{
  "d_model": 128,
  "head_dim": 64,
  "d_mlp": 320,
  "norm_eps": 1e-05,
  "positions": "rope",
  "bias": "none",
  "tie_embeddings": false,
  "init_std_up": 0.047,
  "lr": 0.0174,
  "lr_head": 0.00972,
  "decay_shape": "sqrt",
  "batch_tokens": 65536,
  "seq_len": 256,
  "dataset": "wikipedia_en"
}
Each number is 128 + 32 x the weight over the matrix's rms, rounded and kept within 0 to 255. Layers, rows and columns count from 0. Numbers have three digits each.

# layer 6 MLP down (transposed), 320x128, rms 0.27, rows 221-292, columns 0-63
100136150055147076190093117174172146083116102117102167098132102097181168122109073119127156167100152072212180129159125147087162154151133092105113110179135102133146140112100138080126109125113098
118089081065135116102088127125166163116161149162126140112102139104112182116122114049125108181170124141140151129090146161127101159148096128114112068100089098183138152096084130123166128132143132
062131138168118214117194154165154114138152107114110148129140110114123147058152149082140148098132127078151083153148137128130110103141138118158113171121178087195072081131091153183132119146178126
082157139100145131101134128182073169074167098135145218109066127182125135129118106180140169193109132098157104132100071119180073148099159118142126149107153160131092214139112093097121109148160153
135128083106070139126098124155064067122099141148156115168134150182113064165114093057107107139096073070105165121102118128131088118119178072124038146087170128151127170099169120122090204118140096
182129131080139124121077092173092109111123122174097147137126099110131136142125053100133139139089101148121115094107164129160155133128152066103133144128127129111115109154149099082144154128135056
122132122113104188117204160153111179156126130126158104116141076154066159143137137122144088118160112108167172188146095069165174139166094170120147140141123130131120141177126107097150190140127103
131143132075115141133112156164121130131151142133132169159145153121159112110140120108147119172171184122154180085169103145065128086155088121110170097117191188090103170120135067082106120180124159
142127162108160137178140121141108166117120120062127141122166166166143153131171087093225067143140114171150106178109133107108125155138120180101151123101112149116132123116127106139113082166102132
161142075080124175165128101084123152116192094150128055102143129160112086095141203135126117128128104090135182137140168137135086143181110145117121141101120134083155122132107175123149093101091082
138185176141093135144115099137104078116116116131158112074138121150129130153083106115109108132104141101154076152065197148221130074125115147106194121162129101075144145125163092127157123106185115
116127130112132134150123191158150103209122152171116105164115114128110088110112164136052168133196129121171171115146185170156118142217094120077136105132088104111165096099157131076129162104106147
117174153090133138187116117086137151097158146130155170139111178112132142111139068109189112130084139075070083121123108087109161113176143127161123115097158148130134189112157168154131113132094101
116100175134093166126114181154098096151100114130171096107101145158114078155180138125172106174141106101151119114079099168153101135166088170146130122104124133147122127110086112126151130102059122
118110120191044109151105142155168100160127134120142126109163157178126102118148107080136102173080195053136149131103055134114123201079138166176133165117169144112176124145093121115133110153132120
131079110116171075091135151105139096144098198116120104101112051127134116160168115131160185180101156103151114146081156141165081132136069103113130128152143168086171070099097194116089084098156187
106161129044122170149144148130138151173186144165062163160137118091138143129139078096175130133163115177153120075162196067155138088139104137151176168167143127098110131099136183129141175130064122
106114065185142132092144162122067178141104089181138124108160099127188085092127135153093091149089170101094127164145118106085103085135096135079117151113128138125177154145138125131156144164166171
178145128185122148136164130129120088155158198123147110163200108159137110140146181126130143110139173137116123108141140083163161127153117063045174141165066090158130086183145110052073132138106153
112180120090119099126068131191113107110133119097116103138124147140071111202130189167091086137166124155122114108132142149115160083144152153119129135116120132148117145175137103100153093136149161
087135159136137160096088136110113146114150138136088183140179112108082125138151126143157117111163118147163068114174115160118161097162137142158122104112121120125179129106093182131142123150146102
080086104158077144031149128154081123182147179116142105124091230096200121118080143101097110152119114141141121062120077116097124158171104071080058166149163176122172104136153185135141119091123092
101161253197124122120167113100133148099191130108051182077148087112113107100137102162164096102093161154110098106136164060130128088156115198113176095113152137121175118170146124071178060166180138
181130078220115116126193145184142130139141094105099133155143154136165158144097143112151136133122077136077107120074071144099127109097152188088142084067130086148082136157187177178146128168107153
131123120147093155073107114193133102090156166138075164142079114187079096167110117106133139090115126166162093068133070087133165142190139158151156161128156134114096148125141149088132120082137147
105120121166151140101155092136125141119161158146118109122127112192105128089061131127149157148142163145123189084102116086163079182165114094181143122111114122110138151099100087120144107147162114
103130152208129110118164140156149146176086088141125136129127129060103084149093165146100155177077170056147177126074135084169179096108137100144123185148089115090152085102126159132167142190109150
174098127158198129172144137148108185100084078128095085170086153084159169140067142116119120162116095133104082126104158165074129077174155093119073101088083148109163103153068057069131151159149145
088134109050163145140132152131066146096138085104132124140158219106104108129131149135181081113148125130115166122133138126181113099127157188134126126138097115159143150078121137115163115115121103
156102067132132095112090123123100097133143122125150122159161162092205172154134086158123057119139099134186157142073161145085106184124122096157139127108184098136095142116103196170058183090134093
125118126125128136144123132158169104104091109098095098150138053136178151149124117130124154157117151108124129141121096164133112128160128110078030091154137135113116123142078124141076147168098157
136107137120091088090051171113142147150074141118105119087109149123144134115132115081125061143170127116110112116110086148161085139096153114163108124153129110146156096135192092131165144175149117
106147128120124126158137142154102129115108079111117124055216121217176137136164136046098147126137151092059148121137121160119055148099120134139106158115088126170151116111068141132187134133099151
127058134214155123109134111096146128158134161106101106154088155125146061110155103167071146144136167112154234131123097142098110065129134118123147084166116143151170125081078146084212090147199086
139144167179137129115110082149128084139089155143200210113131175141132161123124164163144153139192111135123111084172182077085149109111158144064124067070166128093124161148139097157166103115167104
161167159137107149161148102152162099115103085119095083131109145161136161161140090152120122133062205123158124179077106126127167109148150102125114118196121169159110111131141129142125108111216134
139151149146060177119145154088132087129069107079137136146129132166123165107110085103137100099157102062096161136101153124078166137114135115112078112169148177188148212107115108100113137122113117
182158123125118087168124122194109083068110084088087119108101192100100130167135108200183132102084161129152162125085156075100136172126137149110077137190108134134147069151122161165143127131100131
178144092178144159105181099185140110161123064143094131098057141098144125153106136172033114125127106155112121130073153145143121091055145141116123110180087123104057112114147079117123052193076113
078149146138115053165115125164169153067073140202100067150151126129064089174121137166153152140105114183114124065118125174119169129107183104135167144150163165143143084120093153080180116110141123
101132109132059042103130150105093130161162123104099156133113158107103093155152177110083159132091134093174153105100108189105108123143190154152090142126177087112100200146054167117168133152114212
159088129142123127127121146043171128156093207101125127146096216157116180156064088107114161175161091093128152122087143122156111165146126105031089106147117122177166135103123160121129126085181147
124122152213176161123135097154091129121155104157134168109136145129156092122162104127130146165155100070110139149087136070125143153142166162087092192096080193110091132215150097154136146142135091
136116107202132157106177107141097091096123061157154179159122123094141127114144148124100128139133158120137106082106147163116091094115170180096115058134128134123106147128113128106082089101133111
145113127107169095186168137126159158135141092071069125160124094140162166130139113129161104163106124102088127140162169030114172140097109110129154152183076143106076126145091069096110074163119119
081118153183198123114121113152133118117105151101081165048139111089116140121165099128202130094108113089106128179149106171071115127168069161138084077111126120115122175117177212156102131119121084
137139168015162121137115107096175135073131141125085127134114112104137138076123136122161125131072093120164110162174135133169081197098124110162175132165145126188126095164129136168063113103112142
141132151107135071107123122187131123105077136123093118184177196158085076155149130133164146119092129100130102125112099129124152126109170146190119147116192089113090120154133153109077084086138068
164114147156109165140053117176115114095109089133118119111157124151192148130080152118136119167173106171143189127136123204181106172107177083080069153135145110137114144128164149122089164076083162
088145169126173137138158131079128083180141126096120128122117073128120088098100065082151179114120094123146213112104097101186114150097108120172088148123124088131166147079142159133177127144113119
128130204122122168143130169138127049125150202182141110126145128123089101085112104196117137167118167113162130083152129156111117106152028126163084137138132120134128107081093168152105145163097041
174161171163104090112169143117076116090103132086116142158122051095140097070151137071095195147153137137172139127145141077089138117167124102148152121146088159117097128131166090152131133131135068
074156094141107076171164129179108092130124160160161165154059098113107188120166126104090145103071155116181128166150087154059164076173109179105098157104113151138127107182104165133138150175202130
047102124147134152072159153115188162135153149169095133158134108090090161133140140144129144165133110090159074115126106129154180105118186111129124156050138123127126143082071098166099169128144119
146154073133127135098126123138163100161076114140094126137095151178181186159157128092122097082161193139073158149138120173130182063128150153066130074218086098157095171104138139128172140207149110
102091126120119135109110136153143126096104128113139115096138069132063128090122091107121192119129143126109084109105141148107155124144111127139134133150134150141137120109128116117123138117144081
149097087150202117145095161094075145150120156211123074168092165155120176190129128091131111107156161133100099140139083186107123176129170103166089119077141174120181166153153161130133116101154117
127113129065146151135211172166096113151178146106133186107096145132130140114136159093144098127172118154052132164167110161124147126138165097035142099077133143112169167112128105153056128151165167
177097125055041137115159115189141156102141145135121131106138084088170166106122201115144046130162119149150072143134114112147093138082128180103133162136102120068125148144068041102137114112122130
148094108076179133097205105166131159167128124115142180118156161161177173122137079131128057112164106127202133118130088162135120106169102134147111124110114064062144081064160143099147113168132126
128148146174145086119155095105073162229115110097094146168119108098041128097140166153148140155125101152159105104109096141218140134150164168195172160088105144122123085144115158132199110120123135
157171156122151118096088131101191122164101122070151141171151112135095111131216205149172086157127157069160080171077158167146136124152137106134144138047118132116173046168122148169094116188124124
138083112142113150073146178170107077116165088118124100132036126134113169123171167103098161118173114117135073140072135154151160135076147056123126142125141106150120140150124136172185141128163123
156140148136083104125090106158133158109194106185167147120139112147151136152111084141130092029106189074114124152141160158070148168165164165145144112127143111106149115181143136155082136151106045
134176070136159137101146105121124091162114146098139121135174132145152141128102201100165178163126116144157144139128193108130180177133112118095159171162112089114175140033163102119126138114160111
158074137109128146159135174129143163176181125100149114130091159100115111130123121180117077154132157106101122111174081109147131153212081165133102138132102146141110115158117117121066129135150133
124073104118121123099183102129153153093123150152179080076099133078121140136110109156121129114152148126164128153090105116176156158161139080120195175136103134064068145077123168162166143146146168
189099133112115089167136132151104104086194090104112125105123204064109070097155133100092109069108151105114185068126126131120131112119132115158169139217059111154137139131149116079125155157118097
140176109165126164135187142168122156161124147152103171150133116121146136089107080091155054065129085141118124140142191167163156138115051131125136145116142096133080126147150171121160148079124141
084157147103128136114151146145140185123133161067130169152140121131184145175127117123130128151097080113167136083099194142151186157162189177102170120094117152110124136112119137108094110133096176
098160167135054177142090112129172185142120168083201084091073133163132112098111129097087137156143120119121140185080132168102154064081067131096119164149102133108149134147155158193120142097112182
119135150162111102166141152149109145106120128118125180146189164105125084154147096093128145128107111171122156103132128088200135108181100123103172146110162131047154081110160112141140134194146062
# layer 6 MLP gate, 320x128, rms 0.293, rows 222-292, columns 0-63
131123082107115104108122131154113143147128112138209127085116047145116119161120141123149056122121120189081141168119165150166170118095167115134167108138164188124106125126114177132123056172128208
180169101086130104165069117109063161149096114123137138106116132132077137104120157093164054123101135114112157087072062132112100213136111127101135115128059143048091113148157105109090086124088126
089097170167159170114181118157165091161076124171141120110049164088146146137170118133096149163097218144143118071134082100156101140098117099134126120130119178166172098185086142108096104153126095
161114160095186138150106128203145067139085175130080152136108145057093196110168113088108156155113148106179143131115134068107070160153110095164167096149081111123125072159137113143175118136139112
127124044151108096140197137072103126132163171086162113139110122136148087161164182153103101165102107113148114128122113136114123115206123137106180137129100175146132100127177167054113147114109129
143130095137165123127120101100098103206083124148134126191114136052156087123144158121065147109118141162111121064138123179149084105090135125094165132109092088125152078113059203135132099091112145
100174076074106107085132158139109183165088168093111149154100115114149134117152184128166078130166146126105159098105206137157038156152185135092150131117137159153118126118111116161214087126108184
111130073104155151121130163173090108139108125145147091139159119117113135197127113146127103163081127105136153133110126133120083152114134132110204062119136188148119097161188132102100132124108163
099121088149096178133116156187133099138118155081112129108118164047159163109183115118116123105135043094105130076088136113095098093110097113165098103128095118142064146047130153152116140168168067
090093133140104176138115168113071117157088127106123111185130139132124163094119071127127110108126123135098118182153099090091136130111149132123058115070094133146140084134085134108199123079124140
144165131094189131194119157144143097164100082171174104104069098087153149120142080143137161122094128133160118128124107158117131092139134118131138099119139174140129088099130077166179142138071117
153127125127113123123138100119131160146136225129170108138139174140143088099118120172118179088147124074088181096129119107154129132165126136153094132158130121157111103108107112128128166188126115
115131093109160087123119104152110107094116178118145165147187094106125110096154138125187132125138094167129097088071099141141100123090089164138141131150162115099125141145145121098123065136069098
163129133177138110136144164133059131210065126127116145087123124089099174118124115143094080113151130159153195162149148161138095143107115137081124134115158057066152156101119139129062118112098111
112153125105204099118105184109075117135146182142101086152154172165119105146138064107147086127157112116118150070164145148155118127164175131100165056151158163123116120138119101165127128082151076
121133133134156112075110209145151152210134157166115092201088145107125104095092095178137138117088190159097126139164126170138051148151092095110112140187145133123045136091177095117187119143168126
205125110123110123141148185118101114106077120097114147115056115129115125117082161064101100149114070078155149057102100094161099104103150078128133087135123188182127142127151102099094140177081083
120070088122129126176122194060136136145210132107100124124135114143157129010142109120071086097157193123106115111103122193129087106131147152114155095113132098087133163148136146113127145134151133
114127083130158137082134136135182140133119144112169136139089130160112138085152140119098080151147051164092222079156141143135102136190095131098127129131125133131125129174073118063120156107084109
158127158198177103126179093113080082135100149107178137103117064100106132164092110155154067164164083155083145073091078155142149141134106144133136129161154149094046135142058097139101077141104127
140129129134099075121131084117117171183132151099115115139207184170129158143110152140164095106145123149122183048160127093128100139158175185153084164079119122118140071097178118133104194102088124
153113078106138117149119137150092108134083107157086088154154151150164164084152120152109088102139112106237144185188048101162123184162190062163074170114072113146172159107105139158141059111126070
183086094131190135060175135168108157150146133067153138128175156158127114163114140161115144136077125130177088190105143131141135143161120104125126119136177135116112125145069124107156137124092132
105132103115076090117121169111072149108133101124091089104160124150096112112092116188148079178164081083184164104104112136127065120163149120130096170160167137135113145144114142159197149110094018
173183063193083157097177079087145101182136175122127164128162142122131185155185163151128110164155188141096163111127141129082106086091109092158146113099168144144136147115152087140117108109198123
136122134082157171122134120156108100145168135152133109149180088145098195030137079112142093126129107172091139117162099141164214147140140087119168099160140156138125132098116054097132091150112158
083135085149141116134132127132140147142136130156151130124096134120151157140070122075067124114142120114103156144076153167128126100166110112096128109028164206105149070181156175141153100169158111
175091113083167198163034100090127149151132183090120109135129139083156176136099161148210141143142110110119148162071066093143099111125154199060111099141080100123136107137145134067171107117177143
119076093088114116165152165106078111208114129148133212139100182117142183117141070155086097083158120117176167112206125098115167167120137098183131130186113094104159185124136160112074104123118163
141124101091133137101142117057071152108173219168162126143107168141136121124106111161178142139142142121214130136098185127168095147095094125162169123148075112099137131171099164121157075098073083
137120149146125126107189179080115140166116098136119123115143115075135185168113157173101155155152104112111162175163106137157129137086149154144192104110123112144142168121123121080170078090113090
189138104082083045131122172172108128167070199132168152106077121109149129117095138143118126108119048088183104097132134083137162080148153151145097120135141187128108128135092103101078127115139137
184158108089097137121083163073143107140140116129162122143083010118078139152141147144091137127169159084148144136125137138111084089149137111094084139081109098059184112047102158113161121126157092
141068117107103153211146161115135118161170136099098113113130096065120106192180098196124123125087126086114111103133063110105095108145191180108115091122095154141137171134118137070148097161157129
179205122104106145116137146148118117139146088106122134115150126139090144151130137127070103106120154171175121140147129091128160088172074135120170153141121127118124153137091114084107144127128112
182079127100150188081114122127138166132064121148103150101169127121098132112140136091152062133172126085123118092142114111118046086092120146027158093173116152137182182175163166134147133136074114
108151108160125160148116176086096177142122138197098150174150136148109150108104093127243175141130145158169181165121148173117084110145147142074188082123143152109118124110127123115141094144159120
162150153125178135180176113126120114137123147109152187112181120185136115137177095036104116123128149142179155072134086153118145125163140158166158181129159080152136226096102180098131114125123106
171116095131110196140139140133132093167138156185135082160167086118124181142169095194135082176138092139157095114115124159121083159187070137140179125079143139125135096126118224127162150118111118
145112108116106204170111099060107063170159116159102133123080084094197053132119181131090132120097101161107152158171168042075086090119140061138151145079124076126112124145161066169145129102106135
093132165163127099109138163122143138108106123156091110183148122164192127074098133135194083083106148126179206131150127119052102124129166084117162122181089104084141177149156149146145078147113099
110110151069105110087173069161127160093129181144062113155167100132143081139128150179110107111150087138145119073107155164164121141139163080105062122175158110123144125163140179144177143071222169
111150149114133114127111131169141167155125126152145128099105168129104109116118144063129155137160124140122085105145107139098167191133154113124120101176145111127138160103167155120133153149141134
153052057189081117105117187139067097116153163174155114151156124103123105160125203124131148135129167102197090131139110132118109109168138098116099126154145180146107219139147129110160161088122134
173131125113093092147130142121173106135077181139146179207114072075049133168116119078119142120111146134149097127134129113097135144122146161138124101096144173164142118097160199091109092144143144
137145136056165097172092150111162123160071142161097109121102148168076121118111127100097130140104060136040158151172149074173103147206142139101129124175116124123184141217150117171096099133069115
166121107125098168131133099067147152112117150096161137121094167140131174140148126132088138164115149155174064165164085166102158151137157114122149093092097139139118070127132110143143101121154141
142101124147146084133154108090164137143105176080139120148185160120201135089171162114117125145139092130122105165139083084121124180146109170131188050091081101150128171142198155114141137114131122
132137103087139148130125223124094028124141170190077141105137111145135073158135099155114141135110101090151162127149017089136168189166089168128074120195112141101150122160199130186120146138076100
118116073141128106105069144059107183086179153140179088105108143128158161105110185159175111196144069159154065159169140118168092106109175174112134145124143122134115164164120120107139085116131187
117121087137145130138129215099097111073147152153143139106139189110150080151150108139085102126161076131132152097125135164199076147128102115145151151117168115096067100101153153194115165149154133
120119107110115160083104156131100161098134110136074097124123107117093124129107104114135118131113188117098136126169082152117085146137113136115106136104145161153107150110066121147185136152182163
209116078139048104107155123144071115167126102142116117181155109129141123151176063180188108094156133233113122155175177123155096106144121071126133098164120107153128126139120147161105134175099104
071134109084144132140119113122112145120054162087160131135164111136058080098091126150084117177120119200163138129183156115116110113177124114073105130168103137208142125121136123100154172085124110
106125105164091061084127163118111098131098143098117169047093132121091116139124133123093158083113115127165135130116121080144141145111160102117136125122126161177141138162154127100130111171096146
138102111094144098097134180051166142114084132152191122098123122126166098151109127082157103181180101201179116085147080127139088154083155087130173141042165151145080115119142153137077113116123112
145173162117135157137143186147120158132096158185131138149130116073138145114143133090122142122101154127126159139169115137118117071099147135083125079123130164120123094146180102129162113150119107
139128142179063137137109082162051157211094113123097112150105185075143125141087135133085110103121091144146130176119114104166134146092152066075120123117191103139150113129092157118112120154138159
123145122077107102147067123153111138182150162131109136130121077135065118093130106128101140115125146149105105079165108074150183104141102075123089097140094122178117049183117165107128120111137133
141089135078114152110139101107197110132141119135134119107112128111186123099066130121156084138132117100185141089159127133140176092141096106219204144086190097169124118115150142099174072171147094
114109067049086107162078179139159117160144114115119102123080093092130147113107173144180123182186147092134174119148133177083171120129095122095112142110124127081084113126039120063097155121125093
144146135119094145086163107088114105108118159113125159117127110130120110183127140202184147053094164133088136123157129133127137019145118105097090131126111135106161136109114118075160103130132165
143125152121155117170132168081098084162095160132105150139156162112096159104169132100101179179154060179115153142119159160177131052147101071136097128040150120175089146086049154132157144082132126
063073186091110156181069067177124182155155090095106112123131128125159132140118117091114087150089140113144129131066160079111133175195150174111084196096167076119143097152134130133135132156145101
091140086097159122110130112108126111108108174165126143161151131159146099181167144163152167100178118136157136130110161163158139102155133098102214067152099142134128108044125117124201105111170140
154170142133144120154137119155139113151098122101156088119128170158129131080127119076097150179129056132127148123102181059114151197153092118150156114099144103180084099138129186101161128141132071
227137088108121127115137194147156110126153147120093074154112163132129137123202129131072121115123152125104084127153096108140154143121124079131125074165174114140142141109151140106157131084127178
099156147107138127105183080077105137111093130143090101114081159106135130086138191112170149108144121103150165091171152108116157136092115076086124106128078167126132131121119132186144108088089098
197096186150156119143129163146146117104129150174116090062115141148122109207083097049161147122093118105069141150111080159118118118160110064093080089147128080120166135123130102144189115120113144
151100165217147135143138126127067095099060171129153136164137155094098176169141164139104081124121133127119119192172099187159151086123131113113150142126146168073108129114168181139132066122096115
097131092067140087160103132117083123163048148136063097213128155110118121177193147145166074091113164173122130152158155161128159150091104147168120132119088151082138127178125151125131123169100139
# layer 6 MLP up, 320x128, rms 0.274, rows 222-292, columns 0-63
149122122079085162137143144157119143135155169120160079146157130143148095162119115093192111209074154147156142086168153159150163079119144130160179107173133147081161132182115097074097079108074130
133100145081121188098140117108076070140101105182126103082131111119130121121037146082105101115221113082075111131122104099140169140188166102135135120121107108150133111115166123180137170117134138
143107142147157146179166103157116101106159142127166106170154165077103115124138114156131166122044141155072148083123146101146052143107181089083170141127092110137114149165161124152104117162069035
130153129142186158164132146105098136133169163186069084194115102175172110174171126134125122157110149122127123075146100099112161072138150030149192170136165106169158148092145183098110104143153159
126075099167125133178211124145095136125114086067133154106102122190171104111050167178114077178095108132153152152096135170162162129123158121134123151097143105073111121132105152102122175155102163
141145164136100100120143087168082106121111077147141088104123140149086170119100109149187122175190151106082170199148113066110119118146122126126086083156070159113095112087130080106117114165135134
113188151156099095158095163140170134117148171174101095142160099149178162107135103145165137148151111127082069108140123150141104105184096063132179095064216118020145152159160122116182103119098127
108097097127094125124101119149126139121158070167119104120115115115137103133145120129092099092135104155135155155127102140149169127134117142111156151122187098148147102121154157095130130169161114
161085100080084132133133146120149150109145058134108124166188125087105109152122160166126180121146138126115133104116093141144132072097196128173169074149158149154127107127140145042144110088121153
132087133148115157174095181157139089134140137111159111194154066113162134183086090163160140150121103137079108187150128162137162104164100173147109129044143149127107148111107151102170081144094116
091083123090089113091120080118147123101098080196151134129153124137170189106092140161127114057192159127125110143071142149148168140128152145115198152104053161143138069112149108205131102078102129
151131136111094133180198107129134173140110123105151154140160162109093152150112133144151183128158165068081108144143105063073111187132108168078117121108148151131156155141158119135130121106124119
128081123142126151155156168138108063086134118168171156160123115110113139113130083088190164100086111080147161160152065109138107139127123177186158116091152131079106130158119113138168184102175160
100103134186095109137173104114147121159086112137120158190189135129089178146120150118116143116081080200151130093179133128144128118081121129147149137136150147134123108155135103097144185096167176
133056182136117107104144112143143057154124117162144088157128101116149120104089047094098099117106089113109145149117117108103120192112076083105167142145175102067129089109143177084136188137181153
103151109082158055088135092124151125118140092116142122113118090113114148137142125072134181138098109173131117105133157160136146098130139132142150124185124128091157121122116071112144088139105169
068148144135158164159150138185128106131149110112097101109162179160143149092131092149150187127177180109164134190059140131107120138119150151120179146183081173106178070176038113166131087117121174
150167160089168100122190103166166115148118127081149110138157135138115112128145146135151086133122138144124093145104100080105103175190140124148101114115141122155157179079105121134124150134107152
186099125118079119093149142134073144129132101097095104088096114158188129095080152104144140089053142145126115138107156174174171127127138106092136125156115125129089171138142169139124115159072151
130128161106100123108145179141148201142106105111208117103092185105167167115098131167112131105137092130145116128170182103103164089117060082033146154173149107126138143146094115088149116148177204
072130051130135122142116141074122164127062129143122146145084128159152156125148099155092150133160163082125158115111122120122123126114112140120119092096168183138169206103060143115135103149181170
142037192084097196115154085167166115192135145158140095126198177196117125173072122181181133099020118177152134087152139108153154110077109134150142137155163121103135126209120047138103093172126113
069111073125108101178091176121144131181092114126126178124155127145092221148186101144092103118072106124153167106124142134131140163131141154140130141112135112159223104106157126142104136128128051
125095109178170147148101124138169144089180146143118129089133110101094153160152155121106129151131151046213145138157070137126145129175068103055139152127098086147118086155138186134091157147060166
172134101148073084147173050134186101169136085069163147188192062184105158049112153091159086177090103094164181105146097134140117096131151101132136128142148086109103166133133159162151130141108112
184090135116174115131091170115118067126098118129167130208084109134179096124159144085144195153147175133155158124100106089125127117134126129121084081148167128152103115128191122138118114182105125
143143097144159145140140121102144131113107121124080130093091104174186132165094146151114148169075139145143116052186134137064149105153164130180189114087115132124177154131165136108078127122135178
120188190182133091090219120116137137144113133158092139117103084153137119204141105115088099119110056133134184136105127164086122140188179194169179184093149134103133156151142137189145189157130122
130093076071090067062149139101094134110190097128080087136103110111135154089110166148194120165107072068182118106164164142089171166122096131131049163108046140186179134115078129078185117143137099
126151121222133173140122201093124062107094142120163119110141146166118121105140134121094172109068101058151112130145111158122071146167087136159066053086060154140157144120121125158094130149149199
096120083180157057147128076087170147137117131164102143111100059130138094127111143136173139196124103099123113075093143098093140139164146068142061133166131170086098100166171137148185099119088126
104147141120142088059131185117106168180161132136106148092090193113103179124097095124133117136162164158086117143121167132077092092178136112093171154088082103137147121122123112064115151088158147
167113088189096157157084132136092081056120131145077154194132114102142142139170134150114148171159090154067147109084142141099163214112058138070099124170139105126112228170142157164111175136136150
185153110124123161178147037121109089087135152130122127141156144148100137163171123132173085161143099136142104092105136183136078125196072119151191153133135149091189101151130111146179171090137195
139145109099124095123120142118100156107125090145091146134110169096126130094147071123032112123149160143165051103124127105108119182083157110105202128164090130116146133193140114104158129140106106
168102103110117122117151121161072142142115101170110135099150080071114155117193179168103147131107080115154136129149143183072123099128095133087164117202114159097088088142107181061133206146083113
183147158154135106141086162106120136085207088090180096088138126080120137085109092146152078153128168091100144145142158106123140095168119092095138107205115155095094119127111111172123074099165079
106117128119165103121146115147106148083169119074159126169165116145108111230122088094139116124111117145182180126119084052155093109172158144083117115093101104149080104163163187122117084128134107
112093103175135149098110127134096094134145117178147159075127106111175102168151089109083136154116048104105155122134098131149122102182130125176171109089175098161128161120080229176147089179125068
123132079090099114161114163144127131113154124133134114132127160114167127067162133166109125119100139238173132118106145100075097093155157156125051202122105144147032079175153142073028172211046138
198147131091120107138076111148182169100107145108105128129174234087111163092141114137130116126131081130076131161163163080119099145148121147156092116152139148178117172091105084092101130128130188
128126141097162156122082160199191156170105154116133111096042132084123119081105127139080168099123125088132068168062117155098222084112111187101073168082112155123142114139111117129135189098114142
133169098150144104047075116192150183156136187092115153112101156100121127127184150099145111132139092117167068195125136089134164100184047151118148194126127126108096091082124105143105111100163101
117115129114137132187165104095114111102130163093130151165091086102137089103098151172158138135113065113156108093109159133127134155118147120127208109150097135058175109117155039108119177093096182
097083100129119086112167173163134083094093116141166107172086124088087130130152181102107136112135111160092153119103157125099106127161100072186098100106175145185149125088110165202139121115129125
135077139135160113118086151061117109195125123149129101141175099155157104182128142145065161139147088175130143175174132152117134158191122178130161143127112177121099138209101171144119140182137091
174106108140118096096131063090108108138134136117139168128112137160112161143159123127072141128105122079144110133081121150145102122137169121074139058085092094118132189066125105138135122124111151
119121131154129136091051133120139066058101160129093120110177132148156125171176169068126122222188112119176094159126089154141169093108189126127124157110108117111117142113143128122098116095109129
134161076128170182123170143156109115164140137182165130130170094133137080167169149138186138118149107093130191177189004152154151107096127167101117150140124081086146121107217142100156156134119172
132078165156144171153086122142096095165160121081124094131177139106136168172109150125181153121152121151158119097117175127132103141152118090088086150151158162135147127133208138138060133126125139
046054147133178159114104136164149120142169103125166145136109098091171141138185105155146042088099186150168162148129104135139137143124155141100114107183136119148124137142124109111127140116077110
090115138097095139116129138084147126091133168164160126103135139135142105150103105180116107125114116119194064129155138134183160162156123112208175164152081110129140129061147141131121109123124105
125115090141120091153150101180132093171113123109137135160139132196151155141182138140152142130134168186147096144169125113108168142088113132101136117121143097103163120160109103124157127085124110
084078099134136122149131087141113115150122171158068135135127125126200156160175117098159147117076141083074112108145117164124136183168084136183123119139130071143132113138109167095192126103091138
114128153114152122120099145117111111090062100107180113127128149118153121105144123127124102153140065100149164122135154097151126067114150077104165096083151133114118132155146180144115133087101132
192165136114130079155172039132161147104115111153153092075144100125158094136145133124101137108137160172155091126126094193162121085111107143184200130115153181161116151080080131141150156098153116
102105133132118159163169155140142094141108114121131102127093133124087186091132109146104109167126143152147112147096153149126160130073116122142089108108122059101146125162080114149144162152147142
102192111132191176111206122123182152155123103066104100155120076208083109113119121084099123108203156092178137115094136112103173127139163163170164100141090147107158111137131137114105089155072139
150175112128130179188124132104076108104143134180114158084143126150133150127202118125132092112155143103099131097153075111102147127109061114116107158154155043161111177118099115168154192113151156
185118157201142098178159116114149138127089102179105130126106146096069189149149144126128146101101135121098155175153096060096129181158137130081139102138075118097057144119148118165124163127081132
139110138168124157124137137150182118126101124118115107163167125097076129101167147150117135108111146153085098118056140141138127121114137139108146134130153126156147106197141161164138089130144083
119107149101158179126156088137098144092113150129126128096152092083125075153109137176155151111156170110104079159179128130133139131155063031104156143111124156096075088114157070130132117157136169
076087170139104156128137168139133150138158129152184158131116094162112164092140125080164106169117156141069097143145129118053098142056121136132115132118150121089106150158132175108134118150078198
104188095140091102143140190121147147116130134079150143078090138094122126162130120156173115095107146067137149133171078193148155165068181126126138141129116136163126137093123147155110140111087048
123081085144124152110059158190156120117131064130137073126101129108117127116098155094082118144115146136107099109125113102115123161094145130186112123119159088104126155142131126146119205103120115
168167113080111113171107108140095164105145088115151113148126182169156108093147163127113136104148042182162106106144133051151141146122074128129155172123165123166110102137110152162091128103125145
142125125160117119161092107122162104143094187116114131136112131136101116131144109169116165131147127164091171161113088170157159208119110159087068098087135154207133106092143169165126137124170172
115094106085073096086092156095115151161087112170078089097137104109141141093141085122142153101124122062163124135106095090122143119135148142095110066113088090150111146143073128101157086062088108
097122105135138144139086108183174160135115168147134102127144123130103067134175124139168122143144089110091142109064086144174163113151131144105123092103108140175096078150172129085096169154104153
119132168142076078148135167138095105160133140164171103089127093149159097111101194123121123130106157069134116144139115170088151111112125110113048164127172110136076133120129178085109150156111130
137139143189071137163087155197119094155124115184089134159102151086074154107147116114095104102103137114111096149118136188178134158122127130138129150146189136182164074168094148121125131079181101